Weights of a small transformer language model: 13 layers.
Each number is 128 + 24 x the weight over its row's rms, rounded and kept within 0 to 255. Layers, rows and columns count from 0. Numbers have three digits each. The size before them is the row's rms in percent of the matrix's.

# layer 2 MLP up, 1792x448, rms 0.0411, rows 87-211, columns 112-223
107:105151135196137135144163128145116093134160115070115157126154101126139152106113130130182109148103135191131129129165176168135133148129134140154118131119138155153063113150109120118153143158129141124091141121182200134142126130154144124128143130111105150089169145111105100133164173110093102125100128131136160116122145161099125122112156107124
105:142130107121156120110118097089123105073138134123128101156149162077106134135146127149182157144112146176067130157137140122084135114130129153108150130099131119079108108130103134101112156119080121123084147124096139146132161138106156094138132126162121141154110096130113124128110099160138145121117128158110151131153142120146165125111139134119
104:122107146129113106092161126109147181166127116146148186111088136154123087128154144091105124095106148117141061100178122127174142162109110136142129100148075145153146162112130122133081141119137129149131114162110120150105159135162146151133129133147097107140130090126114132129113144105085169135170142102134131135119147102127147097137108150129
099:111146157102165121161101141116137108120145105112116153119177111113135096161115148146169161172139118147076114159155155188148125112121160114132076133125110115168102134144111121081071115094171105159127142151142141128122100118124133126135124150077093108108135110162154151151091127093115166124133097107107134136129141150143134179116154117085
090:110116088111136122107131124111100097123105137111141170142079121150133124118148150119108141132077165135132088103115097148126123127104138121142140111137126093149151151128171150106106134130104140110130104114132142176139076140121144154165098133126097114106127105142132121125093143144119115162130077132138114136122166101143098066158160123108
098:129113153135122185134142155174079132146137134130164145144109159112149126153132125114122164092147114097151120137154154123142152111154126098111136099091163143098109106139138118106116100148166118087111147148090103157097108143146161138141104096111086143167123151100101100149164105140142090154138159148141130140134094115127154159076144170131
085:155127136087127157114107130116158128159138142139117122078127161066078130146127128124115113107112156127150168141090105102158099116139131136130124135153125106157139110151141149142073109096122115141166119166090091157148146130138077115138168113130164072103115115141140175136126138129147109120158112178143100142105154156095122091172139159145
087:153117113134122099169124152084121096087095110121148148093113121152122113103152146146136116141131124158112103107120135128107133132110132165130095128155111133156107135112125114116150140094098084136080128126128074174115052132107142126133122151120155099138131108124110172097126136151145116109128154167166119148120103204119124148119130132119
098:097150119146115100144154083145140124097138097133129133145150121084111124146109152124104145170137092186112157138119191145090165132157125122161121172136155097119103159154158092145141113098129167143141090165175138155161128134152113134149104114180137154151156089121121123093128116133138161143138143182145081109130123117145151140141161123153
097:158131128152145125088144139139133092107121114130132156193146115134126125101119155124141096174117134142121088136140143094126104152117112154148114108119156116127120126122102124110108105122090164134108118110129118071131064075128143088116130120126121180112129124141094102111105111140141124147103128161139133100081161139109183153148127131161
106:107129142126150128122116119130153097204129113089147107153131137127164132109105137148127142127136137118100100144131102123114117124121074135132090095192143111118142143131072136196115096117122091116160076096152143138118076138130121152174110144118113146090138075126128151127154127078135154119132183117137172142137157119114128115149130126111
099:126134153134122109152110122132169151150092180119125044162132137116125124175110116084113112089131141163115125133108136134115131116130123125130157099151162157136139124156174127147152135140159123076091123141161154102177134130146078130148145133114119121096109077099117142101126138167151110120108097092142119129129159094137109128159136109127
100:114159157128127094175137087112160128075126167108166159146139105108125087121130148158157125161120138151111100116101143152103155117133149123127112112132116093100098118114150095147135101060132142113120117124164108119185157126170160167147147134114139121140124138131106109095086119128157124122134134111123116087161106108152136119128136144133
104:116153140143121120140180122115126131151138150125123099106125166161110138158135104178168116107117099108155090142105136139096097094155129115083182139139145088083099143148115120119148102157105098088142083124170116126112097150140126148129090128134139124151151133105142158158159107114135143114128130107170151138123118105139124119110139114120
106:129115129129117138150170137124129120119138130135083175148143118156135147131113138129185131120081145105130127099159156137132167088095101127163121148115100149100157109144120126122099106115129154182116150151107088128099148074096119135111103137100156146152140149106084113107138122114142160094170116167138136122119158143110099157158104166122
103:150081140102158123141128117098104153146109102106084115107130135115115140104125125154076145137059142073166141148151172150169106111141124162067087123139171168136133116074164110107137119141097082144113146116099124141119147102101136141101130175098127139143116141137128131126153114130100120110134125119140154072136087110167130147152134136129
102:109099142113112095150111112119163164132132165113108137125146066137134123158146086154109170118179101104145109128115129182143132125122116112127106152088106131142167105119123137128125116148125076113096124105111117126077116093125132121123121096151077136128107103140114098137119074130124107139131122140126115110138113109107127139132153119118
098:160103143104134126144175124100140121181078117132138140174087095077143130114122118162110110126118169125102138113186129136155113141167114147087135099131144130110172131154121110145128165106129094104133157078141099110165141113152171124131107149146070105127131120084128117103093094124151097126164141141105120145113115131127078131168112137166
087:102094146104065091121177120090146123144142119123127158093141087137143134163136149141163132116090116165135104139107123148128126119136122156157161130109178121111132116121141157129133115120122104101100121137127153081102130154089128140100152147127129095128133134130107135130131143136095176136106119120125095110094112137146119165091169118097
097:135160168132141113155114148127114152108163155132148124125127116121119104144163132116148121114104089143134125098077163137105179152124105104104144166133108133147155128100138108084127078167103110133109146127162127106106128155142133105133148137079087169115128141115128122102092129106143114143117119109122118121131134130158113119108129115150
109:174148115125155131181121096151122086158142154178117136131169166127152173149155107128092140096123139122124111158141122105130140170162130127110138159084142150142136139122119157097103125131146143131156142118108078166059113120099135130138112126152168121102147173142153137112131099146113114109101164125130139114147074159100060120098155156106
114:115133121133124129146122105109102110134070143114139093123068104146144170126115125128207129133130148152114131118133167123141117167130142171140125108125129132107078118115126105125176152123155077129136069118125113093127155110126136111149115137129100125140097124093106163109137120160149127111130101110136143066120161148136164152117125156141
098:106130105061173141140168145120112140132068100139127137149073156149153168122157146142135116136166118116170143119118114131102103112143103123130183173062123161157143151119131113110129107137079106108182129163091070138106158146094155132129114149142154119125122153129118155176096117104100122084142114119104176162126106115116115098133157145136
101:097104102138139075140136155125161165139116141121085116136132175123108150167148075137122145145123115125127122094124123093134147132128210128152140114094114085137130108147120136089128125126124140127141131088158138156110127134137127173174086128093064099119137115125119133118112109114143152145133130159151120114146120128176089150131163139136
102:082101148131111197092138120148128162145144110139106127131133110147123085117124113104148145128121142163142096120165167121123133122111126114108117148109150107175118123111022124116121124137129124103155107108148125144149128131173143111114128126137125110147166169139106119132140124121133127105082099134162145117123164083094127077167161107132
107:173151149118129148102132176119127122117108127115157159111139113112081152116143156115160175151100128122154106083128124096094128120144122105135108127135113093118136122161127127155112102141170101100143141116087115093148198145166124117124150104091091096131159160152102125120092087157109107149197121122130113112105110123106094115126119174121
116:098107111139121117143134144134116059090124127140138186155153140144112126099149089153136159116117106117166102132111096126175155155128141131176148156138160120183085125163121080099165146110159088135110116160104122123119181110131123110113096139137113133162082152127090119120138136131135152111128110087161140111134123122133106117151145130155
118:135143139134129115151135140120165133144075125122123101152095095133130184147155087156122149115128080106147066151134104132138105142128090145157074118141118146138116156150115112134181110119126115157180116131148136108118092167140112151137147117091177130145152110139151156122111106130140114143119139173138106162116119113134133099106117120093
088:096128130137166155160161103128125137123141122139155139113134122125144115118162091147157143159167109123092100113153118124137147143123109138058111085147116176104138090110149138148106107145128104126085159108140138118126192096114132149149101150170103129136080147105143113094123118137125121126119147118143133131114065089145124070145086114122
119:130104106130143121131100120150129165092102103111122125141108102177138150143161161129137131126148112133130096140163166088143102091108150118106156155131140091127117117139106120101109123095105110148171158145090135089133153077157161138130123142149110163133155192146129140118130147125096165112177129160127090071075115133128131148077118132133
098:128130140111123122107064151112113090152104170126111154115100190094140093138135165118138116086131145121160126122141147130135141102099122102120121123112152138167102123167122107083129127127155129165101139153101109143137161142144152165129151131098085097118100133127152095088113163103155112078154110122136140089132136090134115151099126142081
113:142114133095092143103140130117133162158140118132096169159119114134144138120152151110144106142117131172120089127146127113137137169130144100120151115120161120109138135123127127119122087153135096123112155123154166155141097103143155149145168122104153154112127158144179143108137148133149176152129132121144151145095113135131128112133122143111
097:115115107091130176113174123090126133108141112123130132135161101115085107187100121130141121123129128124166156108176154119103110149152128148145144150175150111154113111130159157169112130157125151131119143106156073103121158152159153159129134137123137116116075109157119171056154113127132142135128142106103148090102129107131109150115138087116
090:145125138128127156105135148108136167115142132157089131110148139154138150075127135138142092142150124105105091133124115126139069104133107113136078129135180099166127121147146158139141135062149124114117160127119113151104136138161116181129122110108085152128169157111123108164145108127156108129201152081138125111110148144105127129117124152108
100:160105129122140121139089138096145159145151122136135104162105103148127134175144121118146158117135125115130143155135124140149133105121096132111122108116167065116133130130124101114128068100149104145127135138141135166154117107080130113154111169123079121120120099115119173106121143146126137134108103106090088122107106110157102125136122158136
108:148142144109171125133125168094114132117118191097141163150116133098168107137144167106130107125141119114114130128121111141165125115184151118087112112151130173118162168115132122137127113160160147123156090139152169133114136099123162173148131124141123140142135117163157123121157115147143095146140127152137143137091102066141149099139110132138
092:115107171143097131145132164145124128150123114121167175101127088139118126131120127124161132161155147154126107101100166120170077107163094129159148157109137142095109128107140139128102079145120152150190109159117149149120089113150122147092155168107141141136144143152099164120091149109177121163142097112140065167080105109088160140139115114133
095:125151111125075104127128171084105137117115148114123148122130105120133103163157128117161144101111096103119149154174101117145117115145138133107114135122125133185122164122137161161088108127114140157159136124147070098094132146158122138157113152141128136159097131129096165185152153139131185155150145119117107134132147132155111113142150120117
099:091105163142101157110123172126148155130146096116126065099126136104093114153121143125157128095145157115105118152181111121120101083088124113144116106093091078131086095090104159134131146143157105135091118130153113114140129116153159152108085122085117061089130164155114157120143137176125113120134120106154134143095119124100112132108125112094
094:128119091081103131109142105120190169167140113100146157129128167160127177116135075143097171113149064144139110088140143167109131137156095135108128120106139142116121083121104105081066107128117122106132160122136131165149105117136176131127110147089108085101168100108112129183135168119154142131115082121139124119102106135132157183150116114132
086:095116158142152082114113120126113117145146155132099125140116142130130105124151145155150120112152103129129116198154110141060166117198121134136134142116119080090119155133132129144121185121144086140133107141170108131136127079146128163120155101114088119135131122177115073142125133108112122128104141122091143103100104109125079141113129087153
099:144119157148136149111097131101174107125096153127121110126171162164109096110123100112119117097106100141147145102181164176108130113146146141100127176123166194139124131149136094118104115110103135128126122128147109133092145120134159142140097140150196112098101110150083147115143111151095146094100157107150107119116129128119128115124139111121
087:147058133102159117135171115117135103156108123138147158148113129183142135121100145121132131140155117158149134145167112148149097142145121108108137107158099162136113132130181107134149111139125123108163096139105143131115178141133123159074142166111090131146114141141137121095119125104150135089087131164092150143127160120135143125077096146094
095:133112155135135141128109115114119132134144108113108121119120135136097114138111136106143118111145106105119078091153098118143123136140143145124097128112105118164111105130127095116073097083149078142170142177109111123100135085147110112104104112120109136122117096113102128163139079146122106090111123131140120134137120113110083077142098149103
136:117090096151103098108129142143106136096093147098138125127116145141143109121137156120101103157098107124136099139158182146104123128110138117179109136180088146161146108091149133134155095133134156116111124101148112100180108164144149143148159160145148077128097116151159120123129151151136104126124134132140136096102128158126135111100128163121
092:101138113125134172150170131156147142123183097154106125166138116114152095126098088152151157145115140080120130104129162152122113135102147148092098138150170167136118134131120116163133133130128180146133134146112138125184152120120145142110136111127131098126112153117123107147143112132093128124107104126089127102153086113104151097148103088104
111:105180174127137167123109114136123156096134124116112130110112132135126170172122131130140134140115136084091100179131165116127111116126132097125123112106121145181117104131190134122133129171105147156133106128110128123186101099143110131143164181144123134107160105147168112134099150114125154074079089126138121157135090150111146142121117135145
100:127130122169137146127169151118115150119099130138105119144168140091087113120135119131191144140138094142154166122149130128102144150115154119131098165120119083134142144133067122089158140136133160167094098142114132112168158138090117158143148100108124116125120123149112107155165128078144135113160124135146152132083163113128128153157137123096
105:144126129148142120156129105138169125127124144142122119180101096123146114123168129140125144115146092121134146159140155152179079152076135147092109174130155126104108146100138136157102126133090125097155096112117156115141115097107099141100125118150103109100119107151100122088142152101153140131120131116142156132129132079103139132143148092137
105:104128126163150106132088111121132125160160089091139107129141090129121122098158165121187113135118149120141151153123183139116147085141136098122114151092140170120136086150155137144155143108099141168126098171143122137167107147156123147152140098128129166175150187138069107163123106147112102157077102128096127104141151106107067146142126109145
083:123144134121089108112112158075099104090112147132144110182179183142136127109121114115130144137139158088116113146107160131109144115113114124125163105144118134148142120116094105122134148089140119154124099125128100122124112075130133136142083146151099137106105112123122123143111127128148133148130098132115171109120125106138139146111105146123
085:124086126092163114105093114136114150112147118143107132139151145136143139151115124127136155114092116137107115131105116086127087108132136156138143124100099110095077143112104142063126107093163127103122128137101116141134124137108101152173134153156162143144138116137142117142114133119136151122169125156092109161101092084180141139158135068122
118:142155085151132129128135157156109138131122134104104128084136148111045104127102142115154102107105130118144128059137098076128117106142132129116090095144154146117118136134071141126124103155158089100137108141132107137120152123111086106072116148134141109139107135116154133130106118156115132105095122103160109169137152057130079119137128091103
097:143129143150135119095118161103167121111146105143110139095128133132096138125108128160134171119135141187122123173095143112103112110110121130113164146122178130129173149105158130134084126158118143152110136102156149105200142101145114130160128153112116141158121120139126113143098154134073098128148109125116151140138210122102110104053105111129
094:149163157158104119174128123128141116100118141076107095130133115148120144100164084098116142129106143125136116156120110136093148156116125094170166131146108172193128113115129106136155114105135130135126098115135117171122134179144135134143107139168105095130121150131130147156143110136112093117123161149167123111112123124159156129090114097163
113:129165127118132143139131135117104137138152136134134164108111098133125100089105108165157113154129082149114106114139139125083165125129132137111079127114155134133123158116124089126125180105158093160105149111148122124112154122082101163104147142085111130119157107157131108101163116150178125126117169158096142115136136131143134153128125149096
102:135125104073130129066124160143113146142153141117130137104120119165118121146168107126157122121153143159146098112122104089169129123152115136108124136099134102133141130120132150144120135128132147131152150107136125117151142158116129190118129096111142139109171113123154168141095149088139156115160157130113111098163120139146077161104104098121
092:122132109124124134115180111124158132106155126159116198126136125140130141144182085108157112106110147157114120088098159134133149117109102153120171111124120098198136107119126105146098112100127140148136106155105111153113138092150153183134151144121096088132100181119128126105115138191086150130112112144095149098088140131124132101136120121149
119:147142186138110120132113157146106155089132141107114101142151162129122128162103082109139107120118099093100156136056134115132146145152121131112105101115159172160117139126148138142138116106159124149151142128130144138163130094110153109115127119137101108129116145148143159122126144198123139139113090145139129113131157150138140089095103127134
101:119139130117109110114137144136102063168073118148115145166127122127175119080118166110137145117156124133112140125098161126096110146073097127094154144120118110155153116132166137134143093169130128162106108106119074114108167121166178126100121178145105145130153090160133170139120148109166147114131163153124124090150088102110121128136143143124
102:163104115112136139162137181127166119143139145085156151125175125122125076144097101100175151172079075138110136111144153151097148137116136123116121155103116127129143143098130168189135143116152132131147117121120154137122159143177126113161108094146147112145134146153106153136142083126136107183103146134146127098142139145137127116097151157076
098:131145138169104155147129181111139120103124127133117138117149121135138110116127136158104109144112104126128153105104137140176149123139104139090130172102151151103068152118158101124131123153142167137144129140116139144090142111151098137119124162158105109147142171150124150135117122128108148105175145150117113114146138132144135112145142101100
104:145150105122130089126135099104130121110089133091148108102147102146146088115105147110121108100146128157141130108129113136090123158110172157130151139105114121119153153140139143140136152139155186152103117150106109130135117109146121127163171133057121148138147126103149141102133133071126125113111128096143121119144111109133130126113130142141
101:115156100083114161084124123089163158139096110119136096120113079112164100090128202144110154126125146102167140139106108141153082121130168102135123131149137178152158132126120100164144136097115145139142151126129106147155098141146123137156105132101115127115137131150135132126121106119106106140120103166161115122154115113135103115107113126110
091:128105111146111137107097120110135110132127072115128136115127148098134119116124138155119125136074145111105140128153125145149108118138155158083070129091133104165155122116173135077121116141166081101114138111124087114129146098161113147131130143093133113111101134137120092160122147098089138118127134131132198116128139121160108122155132122121
089:122099136139132116134088118104146159077145114126105099118162150120193125125120123165117103124122116123115130166140087126131146141118123130096129136108101133098095116133117124165090079117118096176103135119116117086120092123164152136129109152112112142145092135170143118143110117090117124131087125125125105138126101135139119150146100121128
086:107108087094124119136114152097121112096158090112131106135157073131128149154085151093081117113157109089102092138125145137094144140158105105091161153154127124122111145144130150161076112161168157156119112146127130193116142128108160134117098094108135133099088126143127121096145100134170130109142125128107100165082095113106100135145113169110
096:148103092103100106160110144168125161094147141153133110133117161146166114110120148165112094140115105118162147100101126148114126145131088107109124155114132095119138188109098087140171116099114126126127142117132153146135077058144134133100166105138105142108108112063089108132091101124141135179104126102166110113107097106147156140114148151152
099:124142123147134139119126131118119147155145094135151142128147128137152126167163096126140160112132156131148125132109132147147137132167105079135126154102101101145149048119133121101104116036102104129123121113102107129096107143089140142161125122162151124165126132159132134148117145102147134110090122133111103124144110122149088143121139116089
104:105123152162126097143120108156163129136134127120123154147171130121077130147124105139145122146176131121101145130152186164126172089132080130125116164121128117125112081091157066138122144117109142130103109152126128163148193107125183137149087168133177150120140117128129137147140120148116141084168123098131129119185161074172125142136158109168
104:112134100155130150150144172092091104167099062132123083188145122142187134132115147138133130103114113114138095120126106128146107136162105121103106140075111135160099121121126126123132121149134108153130133153140107115137140104129125128118104144145104112125174104139123126107184100152087092107095120154159148115155131115142164158094129143128
100:140116156144143119132097120109143118124115112131170159126112148150137138131122108132097125091102134132077131140124131138087123113115112143109088131124153139180115144121153164123131095155150130159127129131111138149091141132163110134112177175136096119117108140097167107089105145150118138107120146146136103176125155148117120132152155131141
115:132164117162118084122111132151123121148140145143121113148189135121134126090132123101120153123157154143155130124128115141134140128146134110140139110152125095121131162094092113087186121090067125142112116169134104092127120120144105109143140068118120166102089152141098113091145155120138132123157155122126111124099134151116136129113145168121
098:112130106094097134180148121110163069122127159137128129173153100089133105141129093146123112084138165102115131143176116145159123126144155154142096180108133126143077122143144140101111118162162074146132109111106140142106131106122151125110140116100110126156129118156139075182130134084146146140149111135119115117093131138114192107126137097124
096:153092108159085139180151125164139130145103122180167094121131131121147125124171137145117121098138101118155151065134161168114177066173161109154110147135121134118115163099143118081176095144107122137141084117118082158108128107152131086144145144139109140116124124144117101177138167117132123134079140153155118142114164154128136108165149163146
102:160131137060151115094131184106123093129121107091136155155148108178110129099111124116178110100143126102092111147138114132158165096120108148118155106105122120117059100103103154147142124154118102111122171185135143142140081113121118125157154147121081095122110093120098106139159126155112188080115146098122135132107106122087124138171111130154
101:118125148113100133109148154141158159144065104185148136132094153140115138137071126119148113147133089166137110155137141150107107149118134158131146121109110151141120154131106093112124132115122141185144090138122145103130127137114122136170137083102109128154130107141132141138097132107105137119110071109149135114142112094145128113114119141119
112:189105142105151113137123109164171126142149120077120148113174105136124114127102128104113147097159113114151140124151105126133144141157140149131142121149165125101103153127082126137098108102133133105192151132107121168089152125090107146115133134141121115138106104139106102107130143163080133128134119117134142125158087108135103122129118111146
083:112179146121114137137156107075152112068124138151160114138108123167123142143131164133100114091116152137143107136162128135121173133119081143150114120116100171165068101157134145169134095098102102176139104135141119160155146165119122121099148112098121129112149140139138163150113114112162119139117112145117149159154142141155116147112184166136
104:140126116133116116104109200143145141133109075135130101134079136115138159143100119080112099109097143115160153121107140113099119108097134103136136116130128111150082146143155095140095136171128113125118134136113143103144104140128133144160150192068127092135099115112128098110146176107129135074131133163154123160131111126125097120148141188133
092:154141132157095125125174132098137083112110119123141158142127134137143113135159085119123147102102099101116077091117104140124142118153122153106142125153126103190112123100143084157097156153084116151107112137133115156136119163119102153123157089128112155147102138128138102167141120137111141161109143118136079159111134145092161126180153152117
100:193169118127136136104124177176126126135107131147139127177109128107111137137148163130112172102189154116136160144137143150145127114112100140135140115098134112123122154133130119097148122112138119161142141156137101122146129123152157152125130119120128146123123113155140138138102150170114100160152120097091121132152121119166183140135084136107
100:144092132116105145140092094175103138124161158171078119177185181114101099130123127128128088142135148096083135157126130117160140090123116118117157089088077112149121121109125144100155105148158107129097167168146084177179175138137129165116114148068143137143112098146105118143140124152097097139166170125097107151085108140119110122073119105125
091:135089095137129157122076100122103147120143112106108171143118091155153124137122134128132151133080131095122103104129098151095090097103125107113107137145132098139147143161131204139144155163142135166145092141116127136092152178122130092103101154098129134152105141178158114179148109144127104140121167118087100102095103110135156153135164152154
102:147105146135117095113164095151138128119139127153138164104175164122114112146113096120129080133161087118163104089124146133120123141132110152136139150138118141114146141095123167112116111118121106144106140152167137128149095107107142118093155103175119161149138112097135148131154144136099117118126145149116118142102131102129132160103124082102
093:111098123065165099080084156114144140139097152146123079111144129111148067088146105097140139118140125123116106145158142130114088084164137149154084144104132109132098131136130144148139128127104125110213136151151139091155152136095129105108158108134143093158140113149103131164151110151184132084096117113122161167116112148121133145143096147110
119:125106115124096112113110132076139109121141180132142122137119119179156125118139104162137150163128154145177144072117159142144112095118163144099098149124095114140160142168142154100114102143118148148115097079152127132132152122120162114139131106094107096109169165102098106104079138103140123124107096128110118112128173145111114141142101117124
085:122123117123143109109178139150127126150115074128157133135094116096093088140171087119133164167152120145150144188120111126134110127138114096152116108149109072113099146148155128120147082158136113128169154166130138100115123131152130150089101082129101105145114129143098154136119101134180148118144180161134059143146153165181126134134114135132
091:107146118147137111124116150101164138150135154137133108127172115148111159107127130094163169191178151102107134116162133128115156130115151129133129103106142108138097152107107101188100136142100118162101106106121148143124147086144084127143101123154143137128131115112137126078133125141190095116128133104093144105125117124167138161143102130089
087:102132104170167121120147134118140117135142135090092164109146153128135068132097146090119157123138092104159139115112138119139101114096146140102149137115112149128084139143154120108122111135073131157129120123142153144167129139135140134148113179145150090129114124131127104081119136081160135114132085108111124146120095083138123123161117140130
100:119093124115106122167158150113140097112146111119107174147137097105080135133144148135098133131112096121143142149139122147146130139159114167133125198104127129115123127159126151133153139142104132146130126102097122122149141089100140134119152126167105123101121096056156144159160123121106107091166116089139124162105151122127184096122118100115
100:135174101092135140136097149154139134180147203135117145119118137108076132128135140140161189121144091099131108138089114069174092118115139149118081096128129093081139098121106122115113098157125135130185136166134091122115114145119174106069116114103105137182132139122109148115077143140130134107123119109159142153104131105186069121119054115104
112:122085164104161096108137124112150123135122124097098132126037130122147132150128130149118142133108124130134107093137117150120117125127152139139107098133140115132130160151079147099148138131111130127153175126144089146124154126132159130143122094133131117116148098152120068138146152118121113124152129121096136136132108122165096133106120123110
103:144159121140123096181113116125122114095087116130163116137170124114091126131087136113147172123130108117097106141166076153123111144077123139123149128111158095147075101140141106113131173114103165104152156130118137130075156071139107161156114112125116086144125117145120099099074120147126111112101121153130140184141146145127134148149143109127
106:139122142162184117136152113106111084127126150120151162130135117124102142133139103154126150112097102102105128109156128096133130109165152138134160134147175098133138134111087106110156137106123156060155141166091092146147133154119104123135140153131124130151130117141142092145138147152133124124143141094155138160106109095127077116117156149125
094:185147188146118134151118134110148133114092126157125149106097139137098152139136138137135112087101101139114192106125125128154124109128164118090123107113105126131195119093185120142115085158091148137157146154143123133147135170145139140118097141121098122178170130114132159119119096115110097148128108109109082118094135127143064105130091102122
100:180116140133137146144165154089171102180133134159134140170142131124144117154144074173165100091108124164125140121144141118156088168180112092120157165112152135159094162124140159122124088140131111094106125092131085143139116095143097155103122138157164104105150140119166143127112139104111112094112149127131133147119097139159122128103106098122
098:101107149114135075120173118154169141163125119093110150162165103111109130142129141109158113108140113138094073139093112180113170118164137146114120166185100110117158111144111131127184140090103143117108154155140134139145138112147117153113146153133126128086148102108197169155077140100117129147151125134115137122152161084124138132145159122103
102:130111062127152126173112130104156131129138176132122098132135180095129123171125132117136141150098113148142134104110156137123114140163166066102108126125152122119177150123088138149141113185120181173112152116154144099166130132084175166097138136125119152145160153142089153130135116124138132080111131112165091133144123106140170096158169129130
086:084183145130108099144161098168156133156121114108158130111139109133126108159202109119141103121145140140160123154085161138126121122177160148098130162125132096109083123122086165112152104115112099138131143154139165155172101118102141123127141123122132116141152118131143137157108152154131105068113137144109116154123081129145162135094196130099
085:094118146132180095090123103100133149128121145111121097141162173129054139158106109077126089106137086119113110135155122122141138167141142125128104148147116114135090140127136129085119076133129116135097093140103162141125109158135086134136153142145144151102086110146127150110093122161132139105109118141145122128109157142136102134135150107095
097:162168116131125123078112085108165155136129105093103148117111100104135144107133087125127126122095090099135140125142125146168113131119131116079137134119134156078142153133085124180091099182156126133157098127085188117097139162156170126130128167138143159146116089145112127141127168143124097135089132109138108168124111123106112158131137152170
105:120099108148126122189079105096131139142155113128105167092120155125125104146150124161125106109095128101145112123068109147187112163099126161107130112096132136121140094167152122145083143131134121112144113154114130117110121118141126136122151133126126121126174170163107109120137101144118132089149164115117134099128155111087161117138175122142
103:125115124111170122117176199114138146124125141134098130139147110136107109140103148097086127121111111126107154099117150084089115084085119114146135105114136115130164113109134155123103109080143099141128109170121113141119158123134120113136174109091119198124172122143141121099123148108109131094127118096149121140120134135110096158096143168127
105:094150121127137111145092100098097137178103135113143137126164156143172106140132137096165168130092140145124129108092130126124111092113119078135165134137120090133154160133194146129109154123101140108174142166111148155124145115097136135117135125152123098163112176119127115091123128092136103144100142116109110141116116078141083110120139112144
108:122153173139116088127122120150094137141135108120143131183129079111115105118116109142089131157102138154137143128131116169147111195107155133127145133148148170152117145156121159120127159125121117131118139141122137120136110114114094138176123125161159142114129166116113154122144140086122158135086100126105097111104114148143163149125135140162
104:098122139111121136163153127165120149124134188201125181114146091187136087152146096118135093137147141113102146114122130122113125098131129140130124155138157123127116111151107135134097145104122152108121142082134113159114117127135111179115150140129115133153105131123142136178145203134122141121099110156092131132123151120155123136133149124120
101:123130105078111119112119123124113106128107132107145208091101123136117133144171120135104131106123116094138109160155137140130137131119114144075110107135107170171142093121122110138138144145108115156147139128119137083130121109131092073100116141126143096144150119080138152160081122145150143105125132117126127118122115117128120163134125134120
103:157169101140128145134134123080134126146129114107137128094165099119164121099128113142118136115122156123117098143125156127138117098107179153126113123124151112116086118173154135151115147173151148151125095110160172125111120146140149162120132137140124085141086136098154128103118102144116119084099106139161143125139117160127084117089128110112
095:137134148161119097143141150147175114139092124077110116158123129113152172097142104148101120097089137093126132136197172129113127138146137136121132171103098121146111145127127111133136144091128116159133159082107103102103141125163147101109118151123155132143108148126128148073107143136113118133192126095148152115149108111116123174112149101110
102:148068145161146067083147116134163113127148133141132112150159138128127132145180108141150147138092144103098116149115097139105107095116108155093159162146151137107166127096121151144176112118153165130159079125143096109132161126113101107118109169120100160129073158160152135120129163128127114127135119117176135115113164102148112132113159177125
103:105139148146123100074097146125148133137131121120158111108153180130128130110121101137139094079155130109116113125063106145110103138113131140084145131146133140110153135122108118091176138150167135167110147125119103122114152087057126122136122142110107134146112130133122125129131146141106083128139133103087135145104139108158138133110108091125
117:117116149115145107143131134125143160107124120053057073139153154143158109153174166112118143122126135141152144083164106141121150124154135157142119107127139129162142131134130127124133137108106115169132148104130158109132108142102115134084117095139154106142135075136128093108098169123144162123123133122168112124104128157152082112138141106112
100:123132150091158115138134144115148066151128113122106144123113126135132157128133131097178128110142116174120130160120089151153110134115121137127116156131096131143139139144101104092164177187134162153097145075113160133115097155149108096095114120109130129133120071113125123112101133102132125173142156102077128158130153174121090138070140106111
101:165064122101187143077113130071148154125122084131072112140108139118125158153099059161135124168124146109115121144114158194141105101157110137114139144135078129094129170139098147154122142134126171127131131141125119153110102130120155115146109082103120114148135128146145115130142113145133119162152165114095161121143132124138169164144118137104
107:144081100108136149138139145147128120113114155118140143184114142169151086144140096137137116072147101142152102115142111126150092097132149068101076142081115138142142115124095108179117077116066187120117109136130127128150142140149144111138095133100113162173146139160145169128149113154117145105077124173117142153139118115130123124143099152126
096:177131149151156124104116122149128102158112124096110114164121127103112146102153145139126091124135154163119134102161167090146107134126135114112138155120118117113110131122141104135134119119137158124143078105119132124160099116163143130147119120124147093136126127136139143103129126159100134125117103112117182170101064145125128152144111140098
097:147150102126116123138132163137158112124140196140117129170130162128139130121172122140109155143124089140096115145087116094099115111162119195153131097156108108132135131127155152155206123161177130131094131154136116131149131099175175087129128132114102098098135116155134117129145141139075120117140076116164176128118164139111101101136122098146
101:161123116137111167142178166109113073159107144119096106119099134163079158104135129146135155167137095125112140135174156149128131179109177085110117175133113071117174105098113132128106170124111098127107159102123118190101156137140119129161137194112149107121116147093152125124131112160101129082140112097163116129138091104148140090126109111098
099:131133154164146113142127138129135135088089148084120073102111146157149145180181129113144158111147177058153136063156121109165145128121118112113078100139120082117115109138153114128151140142148139117115103149136084162108094168124159140150089150139139120125133137142089142146147133125120124112144126131168092149119109101136150094141103103085
106:088125143155099164135133096143144127088135109149130151148162144112174123122113177183113147105113133147140100148132121093135128100147116106144107128115176143178155133115108109129120114134101128126106124132129087138142139116144153101120061106090104165142135144156141114107150118119129131096160134104100139159108147118190122155141136193114
112:119133144122151121092136143125143101120137184177130101128121143134111147127106133128160154121123127098106136157130136113133099137159169140129162161126157136124137163109111145113138122092098131138102159137071132148144113131072102135188134104138127162133146163114106127099143147161128114108098101126137120131143147127134101128110079150121
104:165147118128100125131114145143133116156151127151114132111164138123124110127157122155149129131129103104097110101136133099108154088094119119116139114117121105131116144076134137105206159127142068129117079134182097141098096156084116139128133122119093112129105082167149153150081143139138159130174125141113125170153125132118107144120179113122
090:164138112122130120169162149132157132072180140142124131109132154102159104139145119143117100141099120129111106145118139112141123112178115092156124068112157124165159069154123094126082127171168119113130158150156120098142144135106137183078170131119089049147088132114107136118154091123117120162154123115158142151150150098145095142070172120107
095:101114105143124168169144109122129105138111157121109100135107123136124099158149148170096085104113141110133128144117153114098096123146098124127063145139122122120073157120109140115145118160130126125084089110128121093131170103118138136132129096142144111108093140159106130114106140105110129157148125138152131149167127118107143176125160089115